Weights of a small transformer language model.
Size: 12 heads of 64, MLP 2304 squared ReLU, 90.1M parameters.
Each number is 128 + 32 x the weight over its row's rms, rounded and kept within 0 to 255. Layers, rows and columns count from 0. Numbers have three digits each. The size before them is the row's rms in percent of the matrix's.

# layer 6 attention output (transposed), 768x768, rms 0.0686, rows 513-575, columns 192-287
101:138130169163106118192133104136115123079121169142145134159141126131114088155162193085093123153107135135153147118053161107145168101127125143164134106104105134151170056188147112190142111133109185124120145169104164119187043133074164119119147047134131109123073058181160148143125136123102082095
104:141066150105075154095177154112090178195080099122104199105164122066114199074107133127133111139104151090150157102120120141122144183081102116108090197098173084160196084059134076128169075148122106160139119136187113106112174108114152203126075129139162156130173114075141109145043166150149120100
103:176125104115156154086138097166157151163108151111145181159157187131087130139101128143103070132120127101165076103188091169135173103181108066185103150106125112152118111115108134109097137144143136148093125128095198127144153114124171180163093095110084141077107117098122119168194142094121150072
101:166140145145131119180135164187085004123146080069132079105101177097121136148086113186155077124127118125176139129101155083119121105180090141143143192134132116173135073152106142144122150158098133181164104099152126166068094118114134162128122093123095162111171148123157177109129200140130101139
102:140081127155093081084196084141172126120063197135178134102129096132148184155142136148077119138149112059103152104112129141147102138137115174120121176190133131199105150124151109128129111116137150158135118177158141162147092136084162156103132169088098081169175100183115111163162106103152142118
104:135095069125148145153150126158112150193109055100179185131128166171095144122162112086162116118201180108129113100093156125139131079169097138103116134156130106142121157125077101138084140173050097141158153126091169148091091098115116088149145098134173094118128164121092184170149161082197106159
099:102161110184107127145167136147087095125073133078110138108142100108135215159132075118085108161150132115186108175119133164161091169110122170087063118122138116191171114103119072106066116123104126147183119157107129109087076153072134126091180141099130194094139097112140083114158123139148182167
101:099158140121154122079120142068090166154066130108165129097136145147220105076132072131103145100139114118112150113136113100119117081122113131089127043131130157186095092121128129129129180139140118158108152074150127141133127098057118093101077189187088126174121149158125120097170205101129108125
099:099149161137115145169133135085092161155118148110145159094113144146145152130203171159136151117163122145106125078083126149135197159125153135112179167126152160178125184133101160153211100139146149140178124120194132169114132101143078100155081101152173200154093110098122141087117137184164126165
100:097209095132066183211112117128146183160074142136140055147107189139154104150136119089129115122183143088175157132140125161117116139130105134134091082153141141134096100140151148099111087160097195099130129086122097133144092149110124073180130108129146184121140091155098075076152172151178125140
105:150100122131140115108186137170167116079125087099177118112112169123118194093098094158153135158168078141128111166125140124101143146087111135139084120174112127045135110117155101130135178154138071140149125061130117068140133172077160130096148104080130114157145095132138139098174132125112161167
106:149163130109108077091130066087128163161131084126166187219188065086116064136169127160121126143144093112162114193100150159141138180152089146157107107113130110126085156120125146130123066106088106118121118195107159120128166138138138165124148124120135091160165144158124131113108135186168173151
101:123141119176110105199091138119163074146083134072117181148165150164155091118189168188117145111175151119164143111157129124057123145130106123103140179155157173190137116175101175104134159144121107095084131117194076177068215139120160157110120046131117111040123171153082168153071082112039133193
104:115119126119184177040138144196168119208102140145088140114072160132072155087186096126119127158128103141161109111153141121093116144121145157071221077160091166138111145166154145071080151097055127152088160115164165144101207144169142201120145111096043161148147138138186099138129126136081149161
108:072079137099081129173137153140162101144131181110116127162117112105174070107079077165111094120121123149055064121158117188123134128175156146149122121188136061149113108112132116152128157186186071157126112143110222131140209111129168141118139135102087084114062132111129151199147112171124135167
098:108135164121132053153077102094156128117160170139142186101079083127108094117122175148151142160068129171125149119132135130144076117056125106120162128202085104101134104124139136126145118120161110148107131118130151127148159080100122116147194153129141066122088114193116187141164130101150158080
099:122160113109079161159087153118147169118113119098159158123137098180097133115178136137149112094160118120114130128109145107155102097144138077140116155129113144197205084108130153067146103127087129137144119111123123118061132141144107178137161123110082123104156162124101140141034160096075092139
102:149038081098074130123164160139129144130093226130106088103122077146155091116144117096127153144130171174136111113088122097167174173117159166154180127121114151118162116148138148111127104094171152122109102121145083110142093078145125134121155158147101130150141098107081119090092137126114128102
103:096180128163170112120155101120147081103123122135114111114059089154064127155156127087167134129124129106108122140210114086106155196109122128043139136207121123133144113097148118152147143095111143106143135132093120143070207122149079110144184174099148103144131124118119173170152147188175139120
102:122172114128164098164056138139113133148147137102128120120081152109118165077134172091214149150142111110143135130174132102097109120100084088157192079095143199120124123083116078122118094038080162109121092113136096163108109076098168169135159117083145129168130136108110110125081156091102145064
103:149156160111129156167125133128094132107151136108122152045180079121171093216125115141134123108184090098129146190117151162145104152172110095069188141108098079133152053125167048129078136090129107154188076148108133111192186146136097131125136110089101102130124157119155146148110112151111142069
107:159113157118152111065169149119202139107146136151110111155053096121141122117148120204118118123146083155043133110109120138109155071136109094097133176175143171112138158195102197145120097152112091110117110143125154113128093156075139148140103088146160160107097145158122164168117160178066139090
100:119127140130130041110064123149178133105106085143122129157051076111131087186175123154097166151113132177145126121176076114072180109146139196157129127164121106100106162096188099196106143113135109132173116131129123114161147107087152121153135141086166115088118144123126150078190132154120075179
100:129084079157139164102143094124117159101075120159096072128078116171145095095152130088117177061255115123180133134129165121121119087119188160092045112138154147080187161131143207146115113143142118126135116162160120126192127134160049139143149093147133143129080132093146070134125118109132149069
100:109231151110122139167149140157164111153094134121160057101156102098129125154120113125138103144114150160176124151064124109112135107125105104134073141111068095057174102151072079139157160080073181159141103111107139118173099152151129148128112169061168198207139148153100086095071109146141073152
102:156145120114122194089109137135064119088109100092149114139065109134114105142102127174115085162156143105173109128149172137100126134109073132108152137205065157153220163215137147115132181156118148152097128143166109168167121101107123154117101157167088122141094138135162151098102156058134119115
100:151137125146135058152126086122145142131087142187153117119102111124120082053114122069129129117187129168083145120128142179111139192139134120101076047102116153127087111150028168134079142128144188097157190099129126165219131126130140122094090122127133146143122128154135106168117168155156157150
103:135118115138108064119132194123094117127143136135070067093099129137129141144101147112176183114131101141069078100151101083107105124136129127137121074126100056070131121112150106118109113104086108155139122117187054132179126089107118111165107116105132155110117115197113150112164099164165123106
102:114131094140060114159179063136100108138099105105161145175169161141162193115143121088046093083118150129152179087159127065109164158150168106145168098139159118101139111159169086098108131096172101108102134093158065137118142149100170126113166073104173066170142159176108131095186118108199126132
102:111153077133072112139152181143106170118140187182183166076158073092142134071108148150140054122154088171088137104150107141119124139100128133178110208178123123158151134140117130157101139148177156104166103179137144151146133132130131185172152141114109125139097156093117148160125110150113176144
104:124083131116136100137095117121108122099140119090138074165127125127158114097059109106105154077206125159058074167137222089113125150172175106124152160142150120126145120154155101140126145141120090130095107154146166108141111106129156112198108128186179166131102185170137176118161130138122105168
108:134102108155098142138112178186120058077101079158130165053010119147135094118148144062113106116080151136159132149129127140150127072102112167089093178067146121216125068121138145157106156167108176127125121115145107121110134147186139128136139103120083057142124102076090171135122155105082144115
103:119093151191181161127114106151185192114145150153212125094126214132037092105126164059089182078091122103124163147076137175097096147111165115137104090131141116149085133156139144161159142098188108093082120114133182138147157092120163110103088039157067126172123092107074139149160156114109137107
101:086124152119167132126129123147134175062088146157119186150165093120154130207165167181151132114109167136109102126077118189136123167163120174154121135107096115139097135174168099094116145145099118110142147104122174198118075127111132149096146147102135146096117211157140122154117140044137191050
102:144132105107141109172167071172174184161152110091117134149108144122102159130099129120135160136056144102119130098163131065156154110115126202109112137109136129137113117134127137123073126126133171141111139170058119131080114126128094136127098151141156112134156122102115048119139153145153115104
101:218124112155130076124077128139105189099106142076125117159128096143133092127150159175065147107105169156080121153107164081098142169134128126119150094127135097118110146145069089154142160119151113102168102133107136111110215097055151189167160038062125194119090143108104079153136052174164120101
105:128174083121178145140099129109145192133115135162201105126137052141092128145084148166183076147147089051104148105124114100133138161117125171112113133111120166101101090069165097133172140130115111140138118141094086166168094118099147140140169111077128100163166174119125110149096162126127122161
103:065097114145127153198117094122073164171141094159163119111100182114148083151157146124135083111151112123110121108127066179130107154114144151154111105097167180059128102125113061076098080121160088145110124186132138142136188107181116188112127128159185090141158100143142106123089120149100119167
105:139170159126116199083148117053122060166060134107146088163147106123125099177074122204178106116144122173134114147155160151140144117133166158172220119138137170139154090119170092143106130086118137187115140127116102118088061124167107134116109069120130114094131183103143145143139119143148129170
100:134144102143068106176143155127094106193039100099158196141158155116117170188109228133149100140191142192155085082150126074077192088123096130042114098197110149122130125140157085132150095132118132142165154094125095107089106139097114108121169132135114189103100154096118151068159095154093090137
100:139117184103165159113112129124032086094092103154086148054088109148114171136130099117042096192114158165082116159077116111168117127093091134104134185164141085188168057083124183124135150128113092120157103088186097187157074179136185122103117118180117152114129124151159179178161093175181127070
100:120150086087128113122080181155164164164129161099123183092163117152177118110120146090129162130146123159141139115126163089089124129070140112091090079171117168176125171160125153125115190154154123154218119128120090122212127161150142094108103114121060116160099095118144158144140136105134088175
102:093163126172149147171124110183127140146097100107186182095186146155140170155097164165137143119098117104140146137119121168076135145097175094086142188108138127128116158184102140156143102105161152111113112117123171132167151080159080109051160169144089149177102130119098124141091158118142146205
103:112156096110124106146096168172143125121239143118176111145078148073086149111083138149087126146104131108185102090103084113090171143122115161090120105127181170179154132124135191142154188098132159151120110130120124076144105115057179091143068119084179132112118138154123133154154187116095135101
102:114131116149195106130145102141091098105101156138164161076152178126097165156099125140100080148124177122137104099185152164121130105137145161194165060106142128124054158155084120093078149097138133133146134099109171167152139147140110171106067109132124150183121133080138128104151154084197161114
099:127179119121152210180175132132173140127077150096131123073128110112148194174165135092121171104088125108100122072108112125144116160200144141068100099092117126068076122140138143132124127133146135161148109147173083128123132122150147169152133163151150129095139164136128145103142118119178116151
102:082112136134114117177135178089090129151031087074128187099130170104167119050106151118112167166141092082103124174125102075138132165094144154127106160127165114107165158115144152141125097167172151161183112173134115117101124106109167152083175154098164120071131117189153167152136131106187151116
102:097199134106164176119103153126138134101107134136113116114093149110129118096126117135140139148121142179135116164113148110155111131186070170188215132039132152117073166112134159141140144127091126100128146128095182160147105071134120154102157129094112136123118148095086198112086125226083146129
097:072120115170150185137135072162188121161095144132154151138097115210119116139131121143089160140111102099091197104109138116096097187178143061142163108136122132116115110140160170133132165104170189097160116119100116079128115148166188146163124135094078097123121076119105154161114141090120131163
103:179150138118102108152098149096120122158124118140149103121161088150155164113112130134107151105081110136093121145164166106128103064161133114126109105066142057130098085147132168181159113141090145157159131100106141198091104143101151121151117137141180125146107198126147165135110129043038164118
102:134093111130132068142096114066186136117138074118092106108112100141125099180100142155079114135167075091119151105175132158103149109095127113136118097113087144097145169113177056153153130111180188088107181111137167165116079112119085130105136098128117141214112102159152150090147097089129092114
105:098113144105120177088135133155103079145143205126097157114147152126123163123144154101140101149159095139070158101117099180096102112116109191137127116094140124131066158169060160065173166120098167134094164134083090083176101091139122136114142077082146082076160096101058128115155159132118099090
104:132086174181125197082091172065170153154143134110120121087142049140113186114043093190157171092203190147143157111114148144174114062110061157124154120074093176143082186078114178108210120190145121085138172108102154133097125111140149161100121102147143100119152109122124122097092126068130124186
099:123065131115120132152049116139062061131105151133118146104157128107114161157131141182136129116130108088120124111152099143071128083096103173112093103047143120136087104141161069096138104097172197123144089176098152114149076148101163153121083046143098131098134047154074122146124159123179112160
102:120142107123182132155095110097118148138106137135141068109124104128122142124081147202120113179156073171143093167139095139138112134160179073116153186112088161177119057113164138073124148135139143131138135124099146098156122139082074133148171137154137149127081081103100160094139094167096106087
104:176096118106092183122163022127128087117182110152097173102141129050127016125158164177113122139091101094174150127153130129087092137121151133112190113137114162074128134160123131105135161130145122086104153103114100157064117128132195041102166182126175093117130127155171127136167158160134126107
104:124137123095170090078150163168171091153131134110179116100197103095085095099161117232171154104082082115125126151110048144125146048148134129029063163110110134119125108123140190089085204147048116116110155091111121130179166166146131207166167087127209085072121141136168131104108162157086120154
104:151134133159177126090164097176090099110127125146126128085062076124126131170163112143092138176121116113135166123093139104160135149095095142117109133132094104078065075101124087127127124135109115148091115149102135081141206152122137096154052097089125120118197131146119123128135108092124096106
097:162120150100097183170143089167194111129077116162116115130177137055142146078117108165120171158157169190146155096144171127118154069126132148143081105201138136183099141081111128161061099090100167140145130104167082193128166119120096166083154083092177140101130096128081149123137120145150086136
095:100151084156130125106147089127108117120146155092144100148114075156126111147088121131125130159192118166140145114112140097171121174181139132185151147075111069081179129171141109097079137175162131112152116190139077123070197105214135140139157047120155162172065135109113114145053150086082125152
104:195097082128118092096045128127158128152134150172131122143080111177141119117127091089135138126132163142088111101146207134151154155135092163115157155146140079200154124159066096173136137137148162150097145112140087184144116138062135143157142024136074147074013131101162082122115140183171173187
100:093083102147108139177122103136192156143147163140138128143172134105107146114122151167120105119077153164162148118086064126117098112109086166130130134218177120141150061116083080118077128167072133157115151132129102125189201111117140105121155201099127093115120162124077116161115140165145108088
104:160152135105144101068115158156106096131074157134094104107114227100133145085139107118135112111140113100034105110127121087159138110114126135155126064176140158143141111161052151108168085080124149077099100127145177115141108118113063121096113182209116145100106094131159068140116135135104136109
# layer 6 attention value, 768x768, rms 0.083, rows 514-575, columns 192-287
095:109134157121064091104089148141132123143174102107165119159125094132156125089172144137086135126052168145161137158105151140087171122107146171099131162115145130255102124141171133089028116154165090135151085122067078117156127105065107160168139100177093141124103117125114148112111098190083110116
096:082096143083185125193089135155151151150104148147158025074149086172142148136109114157098140131099120152133059127153099081132132141141112140151155139070158122150118093132132119048138141184136108096139113125127153153146089097101093157134112165114127160131132088121141118102118168098146078091
097:110144166098110078099072163138064093080152108081143109127151149142124107114085147191186121123107111113140137142142139074098159154137110179095139143187122139131136044108145148121102184127082167150164168107125094176137102169041107187110125110110120140176137114112108096112128131157107114178
096:113175107165154152155149078113140099136115174222150113131168068063118111107084094153111100087120100066168113121095094150125150116137116127095109104123140113174109133128133116089106139150149142102130150145127126166110100104070124171095110124194126128079137067152101155125159127109163110149
096:165136161088143113163158107127112122162169120141160174138168141106105133161106120070132077102128137063080083117138136151150152128104152140101164119113104111097107175139081099147060132097105130120128163126105177137148036156097125081117108130106110170115132113097113134129120150075080119069
095:108115168090097156084180152120081155115107182107141064094138145096093196109067088172084141083160166088093137110125128101132096145124095166123149126145128168166151155111222127074107153088128130148158077152139188147116105156109136128135143142087152125153093159147108157131156087161147093110
094:122124106134134141136101128121144080156113121169185076152083120098162169156078178157116150134130082076125165177109120109129170121140122097094128141122090141144111145140110150134141172106145117164092125119144131155123078141139136141134092197153139099122120130153077135175154138160171182158
095:071127103137101115108224109087200163165081154161127128168041100135185148073234146179068112136189101141087139097111143132122191076078139087119111116065080108183052168146154131167115120116145115148186127147111124146094078131107126116097053200122106190136157079094151078117089130087163113127
093:090137130129065189132055153156136154076126149142123140156086160076099124104044125150188120108128140142175126128099178154104110122146155102093109071206097152189105124060129106125077086161120189118117170081170082133060132159132119121136135149146145161149224133131132135091119118194127059174
096:121126112164127103154138069071085085135126148121144164138096163131117079120093117115083131106118154085131177128107096157162172144135100112073098116095134141110132126107184140115134175079122108173145105137077089137135127136115122112140167155107100149106138097125132153125148182098128136116
098:072174124115127063178118142138144156206131139160110154158134143122110077096150135120102108125164145181161129153102171154133155101122161143104080161096151177052100159138097109070150101085121129123125079061100106079156183148220109147124094123153114185154159064159105158157102127122147140175
095:146137153145145088136117191090095178141122139152163084156140140114161139130153140112143174145096169140060129131115123117094153174133160078126082151109133168133130110164093110127131153086180106116148103116160191145128184108162169080157141084102096132127127106146132122085159158105101132166
100:144164150175135147096067143120124095172090174155098130133125144125098126119145077146145143106158092253164128112073151062081144153108109182135205102139069083170146159121113209112112131178106190116091128154187134101145183125205134226130153130123113137095169158140130079069103132136101128103
100:116167049126141089119072141134218115121155128187097083136180111125092082104112144165076149156183076180095118084188090107077101142106103059148169153129126116142058123119151134141105162075103158150125106130134125124115127075168129176144087167177095145151179093174117094133116189099120070169
095:142083118132136139145097113145125098166150131135137131152153139144102178120065146098091176161039170172117197087082158118170096118111106169057118086111097115128152186129095101085153152142129104152118109148131131107140203090119122141132165139181160125119099142091119145117157131109132107103
096:146116112126136170120092139155000136120069110177105136145110100150107188136137144134142156159085114127187146155142155126174140112127113141173112147186179169155119042086204179078167069148119115102143149107066128128151131081116141175127131111089085153083164079105122136139089114173119065054
094:134105082138087120141140131135098144119097156108142118146075129122105094152041079145135114116101109083152115096098184107144132106069114156121143111168179102140149167162155162120096147125170131143134063124210118164092153164121138151154086122116141163110123098144115105153143127176135118140
098:119101122151085120155106150157132151146093081137113130106145102162130099152119190142140111133163155175120111140140128108114127133141181196130055075163110138118125118092128078124165157114109107121131072110113125137087239158137099094149162139084170117168144081139165173105171125143114131101
094:104098090118155173134163132137096133184108122121097149130159197112137211163189171146173129106146086098114123097180121145149117135099111158147106115087046095137089052129166157104117126162104139109129135170074094116103100164160113166137144120113144125132152149127144138133165130098107110099
093:123099121092133096183162095144108130087147139139128156122169115130212129116150114120130082088221140194151132173171092162145156100154087133138176110167136107135123074107165096125073109137191087125164136165101139143106165115224096108103109132143120093092112133118186098107165103177072092170
099:128124140170156119131133111117255200110171131100102095087116140131167067108070155172124147122096081048158173127175149082133086152096170053105140133027121126133142127196121140175155135169179133156109175097110149135134068154127082071127114089168164123127114140107082126129193135132179155099
094:200149092098140084151125131109134188103089138118132068098100085099143085152181176150120159125113117164170141115135126157094142113123152136094079087102170170068119112145107091181112141167148107156143144185129106108145123156111120129184061167119070090068127147123164131125161108108194175155
096:113128134203140124103075136094070142110131200136129117145091158170122167116139142138129098094127158107123139099142144104135156120123193164094162184167156069148166176141224145144090122153157114128229123152129113128156090108087106113082114078143121146089151119124134134072139107200133116122
095:130150093118179150148103089095126164141104112148180129167105084145171139136054094131152175101107122149158105146110141155080100122126163104135103131150099122164122104144112172128152181159119140122103158155173212100081159133168109125126119110139177149161155153086111153171141112110138084187
094:170067151121085082085154110103186171088142097096155116106126088075176126169098168171167161118097138145096080161122141162110091106170120106107088199186099116178187144184111112121133157093093124156151148100090049160141101110125092112109137157094112112121138159102111110098108149108083147063
097:163161091162102071123089130128157161121086166151152079136111049111093200168124165111139083116153168114143157108142129111092122147133174104092109095157118152083115115146099126082136174170076140171152090114192094122139078113121136099099149120163156154118137109143154174118147124174110088223
098:175101105109078101140108154075122151126123128131130175168152116114100129099134175114179135141093164107145109135131106134134091094139146091136102079119119128057192144179150068115100141161167145143170153126131173155113180106105144167137165156108111123124111135084158179097100115121121139184
095:128112183084159164124112105149072127087097162076125142105122102104118162120154176147109119140152176130136018134126143140132120119124064190134067063106143180145179173144120072074096137145158148157145118140147124126123199105161176111106153060134151067102162175154171153098133146121129128119
097:160167147150084142053130106147190097152159166181107058123125109148090157142099120099212132084156116154145139132148098087170130152167134114163099148069145111164063132168181099147132140123123162156111154140146144143119191095124144123109108181146092091134159173165148123150108122151175147088
096:100119176177157113181136176114186138136106090117085075139177151089131093108166131148198151123078169128093156082100169221130127114176112064171184109169105121083168119120141114174149166094080102130140146161144107130142082127150176147174122223064142141162148109122129144140157134128151074146
099:128197116133117097105124143144068136145142167182115145152102102100112136104170134181138097147042114155087115144148138171113139139154105136154094121153172160149135110107141051124111149080110129113119077091120092140105141138104123120156111099126133155129120127144132125192109123171135135154
094:177123155140171127118121106136165101138151039067117153125076174087095136139144124142114104134111104109147135137091115137119095131108147157084136152204179087108121057217190095079084112185148122162140109123104140141070089144076150167129178131159043146134122136072152147123149099108084115158
098:122081098134146100046072073109122129088090116100163113153142144108193078157201110105139097142143055123134077157165139124136148130098080079121111111117136125151111124151125153061151146198150123124119112194110111166106203176151142182135148139096124160104189120122110162199131106082158138193
097:124105133139043113104111121159142195125122070125088098149121162123053126149101113112110101124053115097128141140126135165127138127144163122135168139081141134138077193104198173119072124141144096118082136118101184116141134113051073136170125136110104171128159134128163120014128136159152129231
098:156151129132096141124014084157081122100128166096132128148151117150199170122141088139090085178112149143167160128076150079127151063103088115155090122096098106132136109108094088192131124165111144164141131167199145115177188132034095134136109102131106198111116152104147146096103140128112128095
097:129138146077149089115117164181122191069195135169108115115155108138156128106083131157119120149124161123097135164191149183106152126166143116147058101116167162122103108083126176105139144103088134089076123112118104140098171108138096185118143162131045079133126109106098183123125121149052125144
097:114166152134159133077187102152132132121132096191125067135083132088100116110101162155125156155174141165111169123234173116126061137131093110151113090119120133086049181048116177071136049174164137136121163081128113134160163083179158137108120146099085108182136134099098155101118125138166119141
099:142156111092169169080155147149085159129104113163128119183111118106110138158175137162142116148106120079103072173132100166101133165123091086120167092194142157131078177094177117159142144151155120187135140081148103127131058157110170130139102157099137121191111168086143093116159106182130093132
096:119213106107159142155076136200186151156124166088190139132132177175170163141149120037196130161148174169126121129088113120121140080089110103137154123102166207100091164078142072113183098087155114116140151119116122092068163115159138077077141143093132122142114133125109180062156126169158079210
092:103211156067164118136102161158090080186152123139188148102132100127104137107123189108040139113106186164148110128091147123139096183056078121162144220165124166203157152178077139169128109099118083140138135170141159116078097159095110141134114087152172134107112116141083154103128159188103160133
095:134186188090133149096155123122139123178167198130157131068160136136221129140163107166129125117120113151133106118108143149181172138150103160082072152120081105219109230148133158186130118140100169130159137105124157147115124115112133094157153142098131126120175145164151132120095108152127155163
098:044089138105140156172074091168094101096121157159093096134081161139112083123043124154161146155092122077146196114102173112100128092069139050180138097094163138151119255122063151110095127140188135109120123113085154089118140126119124088113170152133163125180129155138106112077124147103131174098
097:103163143143063139121071110110180111196175169140151154080107165112148103155139127111066076098121141127123113136140123157109123179145117100146125072140187149087104122203043243121118111155143113144126188170115117156115074133127086150099088123103144167173108153122123162134158128087178126064
096:140093141125133141086154041103173095163124056122187157124119135158061108141060162147114154170126192096139082111101155172139137107149127101104164099092124112139155220122141154098104116138120137118098126041159148113148175144093107125157132100099185160104114136074159137141127115143174160097
095:123110147118168133131202138071140149153161136046115125144092139139111117163223144116145160110145083127154163147122113162153105096128135144174134121155139136102112200124185107122122120163165110113115095157145130156173158133101128163106112140134121163082099137143141145140146194114143126182
096:104135118104141154104098064113082129127131186155156126101112157133139157123114188186126119130129092082094142166145153164119094082052128068129090155192146176115092161101108073149125165083092175132204092165156121139160146091027154128111153138141093157107102112131124105122149118075149150118
096:179099129161150129098099207074199112160184221153193108095110081161142115102171107082088123133061171106151126127152133137138165178070088172116157119137098121070125091128151110115131141088156135154175141136112110153082150121132107156108137119138120127080127122119157129068154111161093155160
090:118137133085166127151141107101144143129151158138117129105126101134101095126167090121106104104119116137143078104237162127141147185138106116115121105173134115151107166162139092102091117095094150109187116098094119106141157143122087084088086146137128153134164087104141157139196121120120095167
100:117083162110134141131109141116105087133165149116143125082162130075195124091056111187166131091144111088048162147129146185121102109137164131116117086170138149177105106082146192172136148150166116145148178131131115125114096150139133097117123166079159165113140139135049110099130145122082099133
093:093152190130118078059106160165125131078104146081119124150147142161095074116150123121053126122141188106134139143152132127142124146067110110146112103107146123095095099150136173079166119139138148147102224152139190148113108135112077084087133084109119124194177120130086133127122138125142126083
096:149141116110122156096119194084128124164090146114119166083115177143134127086139138115135139134124190082104076112162089120112100102101136227108102099079123078119137228145059141102140137130131136135187146101127145131145112128065146216096132123102171147131124140118138095144119156078172117121
095:155127124111102152049134137172162141109153158155105085162139084126199146088129128118117118152121137100193119164157168083109171153105106221126162123118152153140112200157125164119119115113158133131120125156137169124099109116138097146135111067123131109100165115122094135111085109050138131129
098:131093137092134140125125136150030118080219089139093126156120110079135119160116083160142128069166108148128106096113107125152129134141126090111169087069140095167130007120144110112135081124146155095091066168088119128132182114105134212097150124107135118117159118097174112114175158110113119166
096:085128153106173137137177104114120178071066103143068096142174097118058028062159198205161109112168138183171151124128098188127197140098187140134115131153129196144167082061115247065096121137068131138134104084085124073158062165119110168122180084177126166200107119114117110126118141167092166105
095:164097142123132148120127082076109135085158091181136127118166129104147062128146133142137137095040116104142055109168139138068102144126126135141161123088131108041095152169103032163129120111114155033175166111134138104080255130090137107130142122160125139115112172141134155096113113096078135069
098:174121133138126148156094118116110096171130083093081156082165116091135079117091100129148182165137130177121115119149145118092133176108130123094114215107088103086128112126146246165143099099112082139113135076115159164122146166172129178123120072117114126151132104111164105099115091120057130083
101:117116114089116147136157129144096084113200122066185173117100116066091174162229146130125161136159175140064105140101036108169143099130144071095130137143117096121114107153105076079107133175127097152114205066122097118121183097116139171146164066106172114146122090151159160079104113125154148152
094:155105152104150117173083165184126155130086115198099160139159112091176155126187048112176065117125172167119104102114134090089112116127124152086121146135117107114124134168132055145148144131112165120183092115161071150109112112138122145124187060111138148142088186098190070097133129118110101180
094:135141106142144180120069103045168164136103119103146163136127105144079146110138128083141146153174138143145085099112150071194132151165165108131178149155160112154168040129147107122070089091125120131090134178095152137085100084210074121190150048127110100168103123115156101099183146162079144101
094:156137121139133123116126144123118159103117081083156110158156108101081072163126088102120175160124144177082090126099119112072171125124131139133100169099096122175147222180155088197177104155112120119133098124162121153126074126005160071097136081070098136106174128114154142144135097111097155161
094:106126127169105156103154118138111093194119130177073150106115114154151167154169144143138136157140071086147082133156134134090149099060153103091119141165140138108096150123169130143068118150127129155126068121139136132102107131065098077179090179103135115181141111124135146122119126107138132096
099:165139115150151102154075094159125096121075144114128037135115100125101221128179102112170158104162144111085109134109154103140133188091135153170127095175150117154154169159091176192130122131100152112055187126144175123162070120162123141142123155086101115101145076098154090134140132070132083155
# layer 6 attention query, 768x768, rms 0.0705, rows 576-585, columns 192-287
069:118113135156152120212171163108090106155134077150149088125111200113142176103107183102091153173081074116124094093096149144133123109163130118112156095113135136082152211112160098150136126119153103177180141044108188147128124045166145178183097121165168148099091126079079125136107133116132143114
068:126082147071058098151121099111080061142105110112055166126118070137156183153065140082111192166129092224107162079108098113138110133168115139137144072084130105152076138120114175181079105159093131141158146138113141129086099104162144143153084123148147077106142116142108164155111087101116128151
074:131128120140113134126202167167135115093147109100102095141035118154145104113143027086155072156099170238119120097108176121110102158137077111084129121153138125177108076136094090156170159158106114142160126132083125119143117095128133137129063148126172100113133143157166108144108136165084139112
068:130168078098176151140164085149126141132199076110122138171123105144097099160081138061093126104105086098123089124133128135186103152113126141163109134121119096102101133114125110102119124106149176166155156171128145121141189126140097103134112106129121080128131158114095098094077094129159153188
074:086194139158173163146109150132154077149193140152171122149173107104107067149147150139133096119161181133094155119145121083144122152120180135150079155166117095148143182117138097103049142092163171153110145099123107146095139184068084079124116129104154107109154100136094122148145160172153135177
078:115148126182128099133202127120168150104154130152150112156072153078132151197066088152109116133123154158142105118069182165130114127165114083136168173122133113063124127098157124150056091083176112173121097143128120083114117164168193142087087157123128074155154216147108150154113102102117160217
081:088208131149150150128121144158108116118114116134150063149199160086115166117164186163155106145192000094133170160152128115172140107105133114145138136103072132217145134169147129135137141181160107121147131102108145136152161147129120124098191140158103095131152091126151105124148132141167109124
076:105120115118153092068141115127131162124157125155155061167065131111115091130068167171115101155130167107150084143100103098096132113184132079142132142137103141088196124098093166155166123133176138082139135101165108117138068161093090111115158141119122099158147132116096140151110157118115118104
081:133085108103132141130083120115088155166104127134153158150142117143100147173133139168130144211102155203113083136132118120085140083093162164168110128029157111113070122136084106144103126099128159146134127107113142147183092139085107142146131115083201125197093147094172121187128135106150131093
085:109141143164098173119147142106095115204150110116117123143169084079209122121140141138107131116128113154132153112182114157192152126170129106133112140144145167205158149085139127109083090143146162141138113135119140196169178102085112067145168171137164129167167105167168110072162142158174157090
# layer 6 attention key, 768x768, rms 0.0713, rows 576-585, columns 192-287
065:132110089106149126143050123126123209125132103085125149099141113128119106170164161121155118135176101135109119135137184144110111144070100054127108086142117159150166114130113134177161101131098147095137191106205121103124106190144110151116138141103078147141148107165090158098208187125138125171
064:132108068145111198163165128120129170144172092070122103154070139134115140061061133100093097118075159104106035120105097149082134130128143163138100107120140053098134120116122153146123140147165148119096168119187099170118084146104127093131100144115104172154131104112114128109148148166162114114
065:103139159187197069103130151141114115078107123159086109089166063148127213185054179144147073133075178079122133101088156135157111145107127089132142127063096167040086141110093147119130102135105115106145168090127154102119099123166118122168090098094116113082027107111161158081162127163163102145
066:129161084150106112175067150188150159114089115161140122148098152092124195088139180136156163188051111102174120157093187143140128136144099096168128131038141097120126111148092084144140158106102175092188125122192137103164120150109154155167117143175117131100113150126087157136136129109111167159
073:136211086104145060179058149134159116094164125181135108115118131093080123104131193184135150117121114103119059131208177147150153092178146126126163155140104104077166217117046093162162132124083126120128126159131103092148083102187140098177114102196117152169107151169152170147130094097163161110
080:175099144138158133094158148095108175157166137122082139175157134109156166130150092119162137167116128116141175225172156070123075125099131105104112096155087131178135077123145112107127133119086088167107083125106134168136095178097118165123125137145118149097096106139158136128121146145126059177
082:180149132128085150181136109082174147154142098163159134092124129151088079109141116142160091133161156117065129131147136145151126133151146171148081165122130131167156131125178151141147131169154163068081182118152150164111137129157097078157155120144169132088115123120115095146124173143100172141
080:145145064163117095124091102117139134175114152098128121179129118172096161070092160137159133112190093222105178177177121131208102147147116138137144142171090151132173118120156092117119114114123153110077132083125105147107112164171104100108122078143142163121100149108161111177124116107106127093
080:070154104158150148131159139124092132104160123113148163123066105169140093138134027158148099166176118108092085126122091120138132156154170181103092168150135120167135107127194148139168152208184128142148155123147101082126121183136138137157120078121073079097113117176127148139146139219149162081
082:145130084111121121160153142112148114145143122136129195115071192154113101111149093131152097137132167122141086132158122131181127067126094147130054123074119078118119149109177146086131193121169145137084170098128139128112173157139098156143111115125130179124118140064129086177139139193127121152